{
  "num_hidden_layers": 13,
  "hidden_size": 448,
  "num_attention_heads": 7,
  "num_key_value_heads": 1,
  "head_dim": 64,
  "intermediate_size": 1216,
  "vocab_size": 19763,
  "hidden_act": "swiglu",
  "norm": "rmsnorm",
  "norm_place": "pre",
  "norm_eps": 1e-05,
  "positions": "rope",
  "rope_theta": 10000.0,
  "rope_fraction": 1.0,
  "qk_norm": false,
  "attn_scale": 0.125,
  "bias": "none",
  "tie_word_embeddings": false,
  "parallel_block": false,
  "init": "trunc",
  "init_std_qkv": 0.0371,
  "init_std_o": 0.00728,
  "init_std_up": 0.0371,
  "init_std_down": 0.00442,
  "optimizer": "adamw",
  "learning_rate": 0.00164,
  "beta1": 0.9,
  "beta2": 0.99,
  "weight_decay": 0.15,
  "lr_head": 0.00723,
  "warmup_steps": 264,
  "schedule": "wsd",
  "decay_fraction": 0.694,
  "decay_shape": "pow",
  "final_lr_fraction": 0.1,
  "batch_tokens": 262144,
  "max_seq_len": 1024,
  "doc_mask": true,
  "train_tokens": 829900000,
  "max_steps": 3166,
  "dataset": "wikipedia_en"
}
Each number is 200 + 40 x the weight over its row's rms, rounded and kept within 0 to 999. Layers, rows and columns count from 0. The size before them is the row's rms in percent of the matrix's.

# layer 4 attention value, 64x448, rms 0.0352, rows 0-28, columns 336-447
095,224,180,194,178,168,220,151,170,212,229,294,180,136,259,130,234,225,202,159,145,197,136,141,210,196,212,214,170,177,228,192,112,182,219,206,158,236,229,136,194,244,210,125,174,108,196,256,236,154,247,188,219,203,187,193,198,228,230,147,200,227,209,161,191,237,69,206,181,236,213,180,193,213,106,116,209,203,168,240,207,178,237,239,166,152,225,199,191,215,237,240,281,186,204,274,243,222,203,123,227,195,218,297,191,180,229,179,162,190,157,188,219
102,176,288,149,169,219,259,174,215,180,226,186,237,217,193,145,199,204,266,221,179,186,186,128,135,170,264,215,207,155,128,249,209,145,145,194,174,271,173,242,172,281,213,150,194,238,217,173,178,197,228,233,226,160,157,180,207,245,247,152,201,164,181,235,237,170,240,270,158,197,140,199,253,199,256,168,110,177,201,237,211,197,241,259,213,208,145,214,172,238,192,154,191,165,242,273,228,192,268,216,221,188,154,164,159,221,221,180,148,194,168,144,233
097,227,169,233,188,199,156,180,168,161,195,213,177,255,203,192,276,208,177,216,169,163,254,202,127,212,170,215,171,221,191,169,216,231,233,263,169,169,209,141,216,175,234,237,172,265,138,170,203,239,149,216,113,198,184,167,233,179,203,247,200,209,232,186,168,142,205,311,155,106,171,150,177,201,190,121,198,180,225,202,178,190,209,252,236,128,142,267,235,171,216,185,250,258,185,192,192,237,198,216,217,113,189,267,161,150,154,253,171,216,229,234,158
096,213,119,234,191,143,136,186,259,255,164,195,219,147,215,247,116,224,138,217,233,244,272,172,157,214,181,170,128,208,204,114,248,221,164,189,306,168,210,232,151,172,236,186,193,266,176,224,192,141,143,222,185,239,204,226,217,255,206,227,228,230,205,218,162,235,163,203,171,200,195,220,188,225,262,243,176,186,184,144,254,232,244,285,157,230,196,186,160,213,195,193,234,131,242,230,210,179,206,190,194,232,147,217,170,205,214,141,220,182,172,240,202
103,185,226,237,233,201,168,216,206,164,193,168,179,213,246,169,146,191,254,242,142,150,213,219,171,243,162,258,227,138,210,175,223,172,126,131,242,227,201,185,119,166,200,240,159,229,202,242,207,115,257,240,130,186,195,220,170,187,261,195,191,192,248,215,271,135,166,242,217,181,193,216,173,132,204,211,183,196,253,231,136,187,247,187,170,236,209,169,150,249,172,197,253,106,129,219,198,191,191,140,229,231,256,104,172,259,235,187,234,222,152,287,208
102,196,212,229,101,202,219,235,160,250,192,206,284,261,229,190,236,219,148,260,181,178,137,227,122,226,176,131,186,214,261,236,168,162,258,188,189,152,230,224,215,221,213,179,191,195,173,204,190,104,239,185,189,218,160,259,176,154,183,138,193,206,240,203,151,149,127,140,267,211,161,235,210,271,217,239,231,187,189,280,199,189,169,210,250,223,154,246,211,189,211,219,255,174,204,211,160,179,211,204,206,287,227,140,206,222,122,196,217,219,230,176,173
103,117,158,148,148,199,190,281,221,205,253,167,176,206,241,214,234,236,131,185,168,188,202,162,135,176,267,181,180,232,118,235,112,141,143,221,177,184,215,190,203,210,197,243,105,175,149,221,146,176,221,195,269,242,257,212,212,201,194,210,173,197,221,259,214,203,225,205,129,177,126,253,249,191,296,184,182,164,173,223,224,241,171,311,173,146,190,211,224,204,255,232,220,249,165,244,214,185,241,156,200,273,200,230,178,224,154,229,151,146,118,212,163
099,206,153,140,247,170,199,106,159,199,182,155,242,199,201,113,220,196,219,182,160,215,253,160,136,222,183,216,164,218,203,196,169,227,195,220,171,221,218,156,230,150,194,195,183,144,242,213,154,244,212,175,227,171,237,209,208,236,282,268,156,268,276,194,225,229,158,221,212,154,114,253,179,196,184,261,159,170,259,169,217,151,279,244,213,209,266,257,198,280,178,163,180,200,209,216,179,152,148,208,228,273,185,234,176,209,208,213,157,219,141,213,149
102,235,196,175,264,170,187,132,280,167,166,224,164,249,215,227,215,215,212,185,178,249,193,156,167,245,200,207,183,226,165,224,189,248,282,228,136,176,228,200,141,146,208,122,165,202,169,179,160,233,251,227,233,208,246,223,186,141,294,198,259,163,185,241,187,283,260,258,136,233,228,165,207,200,219,204,266,205,238,183,234,221,247,223,205,127,299,202,226,194,232,172,217,245,161,216,223,164,199,248,188,187,212,198,229,254,120,184,188,180,242,204,234
094,268,163,193,271,179,206,256,227,211,189,225,147,181,120,141,220,222,199,234,208,207,150,230,231,122,236,215,146,158,208,190,227,204,269,194,141,264,230,212,218,174,217,207,115,180,196,180,235,127,227,178,176,215,200,184,209,144,247,183,212,217,173,218,162,221,297,192,185,162,210,154,219,140,260,164,231,237,133,179,220,199,154,240,163,231,155,233,189,169,260,183,228,167,212,198,246,160,206,170,197,223,246,157,144,247,215,244,240,199,169,179,200
100,192,230,210,178,173,171,255,156,249,114,226,243,203,257,189,185,187,241,226,209,141,195,183,165,202,232,247,199,140,196,226,231,272,171,214,160,120,212,269,247,150,180,182,166,184,223,146,132,191,248,176,240,231,253,227,272,134,131,207,200,218,105,202,185,189,208,135,167,226,203,256,209,155,247,221,168,170,286,215,148,206,269,187,235,232,256,226,170,248,122,213,214,252,190,161,118,232,183,150,167,124,258,155,208,257,184,190,198,198,172,174,182
101,277,216,178,214,177,180,211,246,122,247,141,179,160,219,173,201,184,235,159,230,220,238,182,162,186,202,230,209,199,123,184,157,218,204,252,183,162,190,209,216,125,187,232,263,232,191,202,186,240,201,253,213,204,232,193,218,223,197,224,209,162,208,180,180,242,190,243,190,153,184,214,209,214,201,231,248,160,197,241,157,177,287,173,160,197,142,214,196,140,191,207,295,107,249,254,144,287,308,178,243,203,181,172,211,215,225,240,235,224,281,183,148
106,161,146,213,195,158,240,147,210,270,105,105,293,217,186,162,149,196,267,130,157,246,261,175,126,181,157,162,237,238,133,173,202,197,159,196,187,256,216,153,171,157,152,150,222,182,241,207,180,316,191,197,217,219,214,173,248,247,148,225,215,147,181,242,214,133,234,142,248,234,214,208,204,176,221,222,232,192,188,252,162,171,273,226,174,124,156,150,215,206,235,213,257,194,237,214,227,267,238,230,259,136,101,178,220,215,219,181,185,235,184,180,228
099,272,189,168,178,206,159,165,196,268,215,256,183,184,164,228,177,183,164,195,243,198,221,252,224,209,220,199,185,163,225,204,140,307,175,248,193,167,145,214,210,177,200,224,186,216,199,237,151,198,228,170,200,157,128,221,179,216,262,229,213,143,167,248,179,221,208,194,217,169,193,258,249,194,211,188,135,209,224,270,145,206,248,187,237,218,215,214,148,183,209,181,187,225,206,240,112,139,154,241,235,169,240,220,135,176,167,226,196,148,177,182,227
098,262,229,172,194,167,132,210,175,137,164,184,160,172,195,265,115,190,230,226,226,285,192,212,273,189,188,154,174,180,161,134,152,178,240,171,173,170,216,182,108,243,195,243,184,223,181,174,240,195,159,178,127,232,195,281,166,164,151,169,177,242,166,204,214,232,219,252,216,173,252,167,195,179,189,207,227,230,167,189,193,184,204,165,192,212,161,206,193,254,164,186,210,156,136,179,168,279,230,221,243,148,151,213,134,224,172,177,208,277,228,285,193
106,174,169,210,182,202,193,251,226,175,211,266,243,176,235,192,130,206,267,249,178,104,112,190,244,226,162,190,212,142,216,158,122,177,159,237,142,167,252,141,267,186,195,220,150,146,151,137,196,209,244,158,136,190,177,214,184,204,220,175,188,239,205,276,161,203,163,200,176,210,164,155,198,273,187,263,242,153,173,140,199,328,242,191,208,263,148,195,212,224,197,270,216,171,223,175,218,217,230,185,163,240,204,191,95,224,258,189,209,276,146,162,192
094,185,141,139,173,184,227,226,259,185,102,176,198,186,206,196,164,221,148,190,194,193,185,252,124,148,278,165,122,204,140,182,204,188,209,188,197,236,211,174,146,242,220,248,252,180,200,151,242,179,212,212,206,192,216,124,170,181,155,285,228,200,180,210,181,133,88,210,244,170,180,217,257,156,223,194,274,154,203,188,125,153,247,119,219,212,186,208,204,299,229,196,201,260,150,200,176,197,260,168,162,160,205,150,173,185,171,174,192,211,218,172,161
100,223,179,224,238,182,222,211,251,218,107,233,139,161,195,201,154,192,216,251,148,122,224,130,186,120,270,311,166,181,199,180,281,249,241,174,248,245,190,213,181,162,212,144,229,246,232,122,137,201,207,189,194,194,136,218,168,151,202,196,247,157,122,185,131,193,174,252,275,219,211,239,221,250,179,228,217,206,230,261,230,245,250,223,191,210,243,133,153,205,88,192,254,206,105,124,194,239,121,212,213,137,204,225,146,236,152,192,215,171,167,222,228
101,254,209,200,229,152,222,83,219,204,160,220,183,254,304,207,274,178,239,215,182,125,234,280,90,230,154,244,191,164,109,202,160,209,132,131,184,184,190,222,218,256,221,175,198,197,179,210,193,145,123,164,159,223,188,198,205,214,172,117,157,194,203,159,161,174,257,220,173,239,153,179,144,263,174,162,203,222,231,261,189,191,255,191,110,236,236,208,259,232,180,155,160,214,200,219,132,155,253,165,287,217,201,227,186,237,230,191,262,134,220,148,250
099,229,92,154,200,224,238,175,217,246,255,201,135,200,188,179,242,206,215,127,183,215,160,237,234,132,161,200,227,222,183,221,222,257,232,233,193,212,201,172,250,264,224,235,156,117,195,229,202,233,217,227,79,183,182,199,198,228,224,139,208,198,198,241,261,187,226,216,204,243,134,174,233,331,224,147,173,192,280,246,230,236,183,171,198,241,112,177,139,200,195,234,201,164,205,236,212,233,173,200,266,165,212,171,200,264,265,181,218,127,143,250,234
102,243,175,213,169,197,174,185,163,265,229,251,193,193,237,167,158,201,154,240,177,244,175,225,240,212,213,189,216,141,195,164,203,197,228,269,201,165,241,225,240,129,169,191,170,178,185,221,166,241,165,157,190,207,263,259,231,247,170,218,138,171,226,287,238,196,140,165,246,226,183,113,201,248,261,231,176,250,268,252,251,125,201,169,197,157,225,141,216,202,225,227,261,181,150,226,187,168,175,220,189,158,152,284,261,166,278,180,160,198,173,267,301
096,166,261,209,174,198,178,265,182,184,213,210,219,131,191,186,178,167,155,240,229,234,240,209,165,175,197,244,166,109,189,169,144,272,115,183,165,210,183,275,141,210,185,125,191,150,178,180,212,227,174,126,168,226,210,244,228,197,237,177,202,159,238,147,199,124,192,221,222,200,173,172,116,206,128,213,216,192,177,268,233,231,243,180,271,185,181,217,207,237,235,215,146,207,238,205,177,98,183,196,299,232,188,117,256,245,315,210,211,153,226,183,180
103,212,243,185,200,239,236,210,252,178,255,229,222,243,215,215,245,191,161,212,213,150,193,198,181,207,189,238,174,239,200,238,209,227,244,208,229,234,234,263,159,186,191,226,126,217,170,157,236,157,157,144,178,172,215,267,199,194,185,199,248,228,198,243,215,202,201,212,179,239,240,189,164,173,185,204,174,185,191,203,201,208,268,208,250,239,148,172,204,164,222,178,123,246,125,225,171,174,229,241,129,208,205,191,176,261,275,227,199,188,244,235,157
100,191,245,196,233,244,191,164,251,269,285,179,153,177,209,239,274,184,173,180,193,184,271,246,99,135,184,244,224,148,114,176,210,177,220,196,133,237,243,134,185,205,196,200,167,220,267,241,217,169,142,199,175,206,280,183,206,161,230,124,216,167,228,243,216,217,117,143,217,161,136,255,209,258,235,256,59,166,191,225,152,204,215,193,240,156,207,236,164,227,151,260,229,236,176,273,199,165,237,153,200,233,150,216,229,139,200,179,212,211,260,183,271
097,249,253,186,249,221,195,153,191,136,269,201,212,215,183,220,186,206,263,190,200,143,245,255,149,212,163,169,231,194,177,201,223,144,133,273,223,261,242,214,231,178,197,160,218,165,209,183,206,151,140,189,263,188,253,285,207,127,173,173,214,198,284,175,183,131,237,163,256,185,186,239,231,215,137,227,190,147,194,184,199,232,217,176,173,211,165,207,206,235,188,193,172,216,161,161,152,289,225,208,265,237,131,147,178,229,162,220,150,245,236,268,179
098,205,264,225,136,154,152,192,121,133,150,165,191,204,157,116,175,182,85,226,185,195,146,265,182,172,201,179,213,194,213,153,212,147,280,170,172,225,180,227,279,180,178,162,178,214,235,126,213,173,194,204,195,205,188,183,173,178,248,217,196,164,303,223,293,186,211,233,195,150,226,273,121,245,215,226,177,227,263,197,236,270,163,160,218,195,202,174,250,253,237,244,319,210,162,227,234,183,252,180,184,221,236,147,176,201,202,190,188,208,181,161,153
102,273,180,234,168,143,192,247,209,250,184,134,244,218,163,208,300,190,181,190,201,136,159,226,233,224,158,189,208,224,135,275,236,229,140,186,161,186,163,216,166,188,204,209,286,231,168,241,173,160,206,199,217,210,224,232,230,126,187,195,159,194,239,226,263,172,272,152,147,230,230,255,221,271,198,220,279,180,211,195,190,227,230,172,180,194,222,241,206,172,237,126,176,261,205,264,220,216,198,231,170,172,244,157,137,223,237,276,156,195,204,222,188
102,240,198,163,145,251,139,250,224,226,214,171,252,166,190,266,219,169,171,191,205,205,250,192,207,237,229,140,199,188,189,252,255,255,121,251,185,226,206,164,226,210,184,232,205,193,236,238,190,231,194,202,295,225,195,233,200,187,185,143,182,139,267,249,136,150,274,131,217,214,222,231,154,178,196,153,214,143,270,264,178,227,204,217,186,122,138,148,222,181,181,114,254,204,197,229,219,206,207,208,174,183,171,206,266,178,294,211,254,178,170,179,168
104,155,191,174,144,129,227,218,189,216,179,215,206,112,207,214,164,190,129,111,241,170,216,158,241,264,198,299,234,189,238,228,184,283,245,223,252,239,171,233,160,221,167,205,260,200,182,128,192,201,242,215,190,227,219,179,205,223,208,146,223,180,254,237,171,200,218,151,226,237,203,137,179,143,164,235,191,207,231,179,277,197,290,153,172,216,229,199,196,207,154,265,166,219,213,260,181,203,214,189,196,195,162,209,187,177,178,196,236,208,229,142,189